Part of a small language model's weights: vocabulary 8943.
Each number is 500 + 25 x the weight over its row's rms, rounded and kept within 0 to 999. Layers, rows and columns count from 0. Numbers have three digits each. The size before them is the row's rms in percent of the matrix's.

# up: layer 8 MLP up, 1280x320, rms 0.146, rows 972-985, columns 0-63
# down: layer 8 MLP down (transposed), 1280x320, rms 0.143, rows 972-984, columns 0-63
# gate: layer 8 MLP gate, 1280x320, rms 0.143, rows 973-985, columns 0-63
up972 101:535488459501457471529488576469466527520476524557533516517493533491469475545486492531493525498477511530517513490487526547474501451504516537488476490516492524527524509493507518518527494511498492
down972 101:506561508505525511552438515460468556506518524497501492455468508513491532472507498543521514534534508472479520516517496501454512508490482486547542470486498489491496501508509482508489425472487500
gate973 105:530466477518536493462485496497523472516473545501463490498514478534521482469480472502510485489472543487515534475495474530467489526534507501471485540501455468506564424456528517475452557532517495
up973 108:481462533476479515483482480521442547490497459503509451497490528520516527484526494516460505518476507538475476471504515473481497545478521505512525512498469479477534533539517478555510456515480500
down973 100:494487506515515515482428465500422525494491494490504473483483515497542490526560484544508526528526485447503492474506515485492545475458471490519533463457424513492518591494504494473541478510489486
gate974 103:501545481486556507538521484504516504493473470531557492472487499518519509512521504545510501441500447509510482498531451489538465500493500449499476460497477503489509523485497540501512509525514499
up974 104:494485520488507494498500514500471497501507528526511520488508507480497500479475499507504533468464460551537506489502497494539538480495534500510464500521534457497484480523532467492520469491474524
down974 102:511456465504491483547446504494521517526475544479471506518519482507513512544415504506506484492474524479515489489502529487472499471492481505533457426522472521499515498464492483500509467524539480
gate975 098:509534534499499525492476477492505530530463492478501485501502478520458505517504504522522516513464505513485478522493513486499467519504541528529500514484483521514497516573510479483501509513462551
up975 095:497482542496503468483509532546486479478504481535473545531496522497540510517535520489489461533549510483500445461496559485452502499512524518538448493488461568490458477469518525555510481518488475
down975 095:509520514484517516533454468528494507515494472490498562513491539460495513476505499502534548515491482523480470522491508489478511464473509502501471503487501529505509479488493501507526465483480498
gate976 099:481475524516517490544482505507516488476529519507513478459467464537541477545528505487460447497495496501499480507488526468517486520477503462502478555486482542480477539504533504444479501505494530
up976 099:470479511489523515487491523529512469521509518489495493543465490524423493512442497494496493505493490522485479513526489489498484492511421544515484485503482481531502488513481490517506507477478471
down976 100:471476492526517495463543538504519497515458484503526463524490492494520519497548546491493502476460486536525530500561516492511496489473478512495502495491479491476535549507462485519476486543489523
gate977 095:466488501499541493482482485517471496503487510490494494512516485464465462477517504477499499489491551533548495476488460505471503520496527494511444546514465514487492501517536491490504529526543518
up977 097:482538527540502539518479517470510503494491493484515525519499518551513476484524518529509545479487490501527508513534465498530470508521467477488519468515455515490516513507496524519495503489531537
down977 095:523497475502495485498599487527489512478483521509471490587557500481483499510494467473486482457460482524513528527518482488525505500520559524501509528476534479501496538498498514505516511508506482
gate978 099:498478431510534481506518481500520495522502473509482507470508532490491536516521476483498487529483460471459486470462477526499551506445518451511507466503487524495517514488526507508482490460524531
up978 094:497506472457528529509471553540488484524468502505503441509503528493450458460516480490505464459472511557502500469548529487556462531470498501499511512501473504488514511483558509497510530513521517
down978 098:470528488518506469545528484458509510465531554534492518499508463553492507537485477540529509516510498489473486479480515464474570511520524471463491461508474490512449493503484500499435524490545512
gate979 100:548525510502433521499505516503511444506499488493501481517470494511489520535482540502513437507493509488499507442539521532489475502439488504514518473502507475517507470522485486500500505540483526
up979 094:435537468538483506519503536552535540515512532509493478524450524508519530479531481490505458469489502476480509512519532474498532487456509493521485505518503505492525480500504499495509420493513468
down979 101:523469520516493458475562481505512504531478517504495534504529512504511481520485519489456498498465501481465498545528493510509499489463486483494517503528444473524530486491489471485484487473519550
gate980 101:499554517521517498516501477502500520524527492475477470493497524459494512489553514530476501467522440546503524518495521466530442524514522480501545449509453497495453527472511543500488516527484499
up980 098:500481475482477505493497512466515497530526463529454473508477538470517505487483447528521478487479503469491470470493479510481504557514463520519567519528529479474505544539477489492437481487439482
down980 101:504480483502524495455611506527501488492447479482525519515479529519500499454510510485506479504489508482485509507499492493488519524519535523465522481494522492508525484477526543526520536535525521
gate981 104:488478504511496471490477501477495528509516488514474503477465508484540548501491502503525509511492489467503531482496480499471499502455500530492507458496516569517503534475481501521561498499488472
up981 103:540498505524529523529519503526465494482491496477487505499459503486501519512483490516466526498473551504517525525478489498545503472502493500515507474523489529483507503510534496504517476507521499
down981 104:496504468513499502519567442455461498476428521486513523468483514515503529474518471509476473491507501472517520494488481506510479516515494485505502469530469514495501545489536474513509513504479528
gate982 099:502470480538514532477479519517527529484452475488481528518471469513473488502538501504518530497499463519520481530479535537470484549474498482493503522535479491502507525490532480457498536468488475
up982 098:478503523453541501533518508520487504476487512484497492459531505494518538528473513485515508518509511516498507481531479505513517523467471502521468505535534472516474509508537504511499501520458479
down982 099:459507470477524532477454480471480527471501504480530496461448530528519492474521459490507510485509527518499492541497526499498535503524474521481536486462517529509518514496568523532498532491510492
gate983 097:484501482521516449502484461511498519516547504450557485551503467478524466484477512514481481497514474528482476491499493492482540503502502525473533535492539480504492505450489451522517475529475494
up983 097:498495485476491521478496520478481506492504485537470478532478513528531505488487523496503487506522469507489521519485521453510512502461528502453537487505489502476541511493516521508512514536469529
down983 100:463468489500514524542558483521479551504462565488466513487506476526481511521493495506501511475498497471462480488522478518491491529440525504480472544479518513518475478501494499491509514493526543
gate984 102:483524517506519487510545481516461534477478486490505487441464507457523552521504497508502505492504472520519523512511499524539458505492480497529485483542478511458563493491517521498536510526510516
up984 102:519438488522484513495497528496494508485469501488492490543490496532495470521488499514525483547479496505490447468489502550496444499457552490502498494509494543502524489504442513508481518542492476
down984 105:515493535501543525488501519455460549455468455493508466465510495517529485524516499483484542479518477531484479534528509492503464477484518535474492501508510520566524498494530482470545494474474519
gate985 101:515508464513492507542472500502505510508494494467511490532487501542512461463493521496526494509567489466522506525497519533518536532459504494492427515472523523556539486518508509495491513500523486
up985 101:496508496502498502500545476499449519528506523483526458446496543487496508514490498450505463499483533525491501486492516533486491521467499469468469486500544542477522498509473536517561537487530500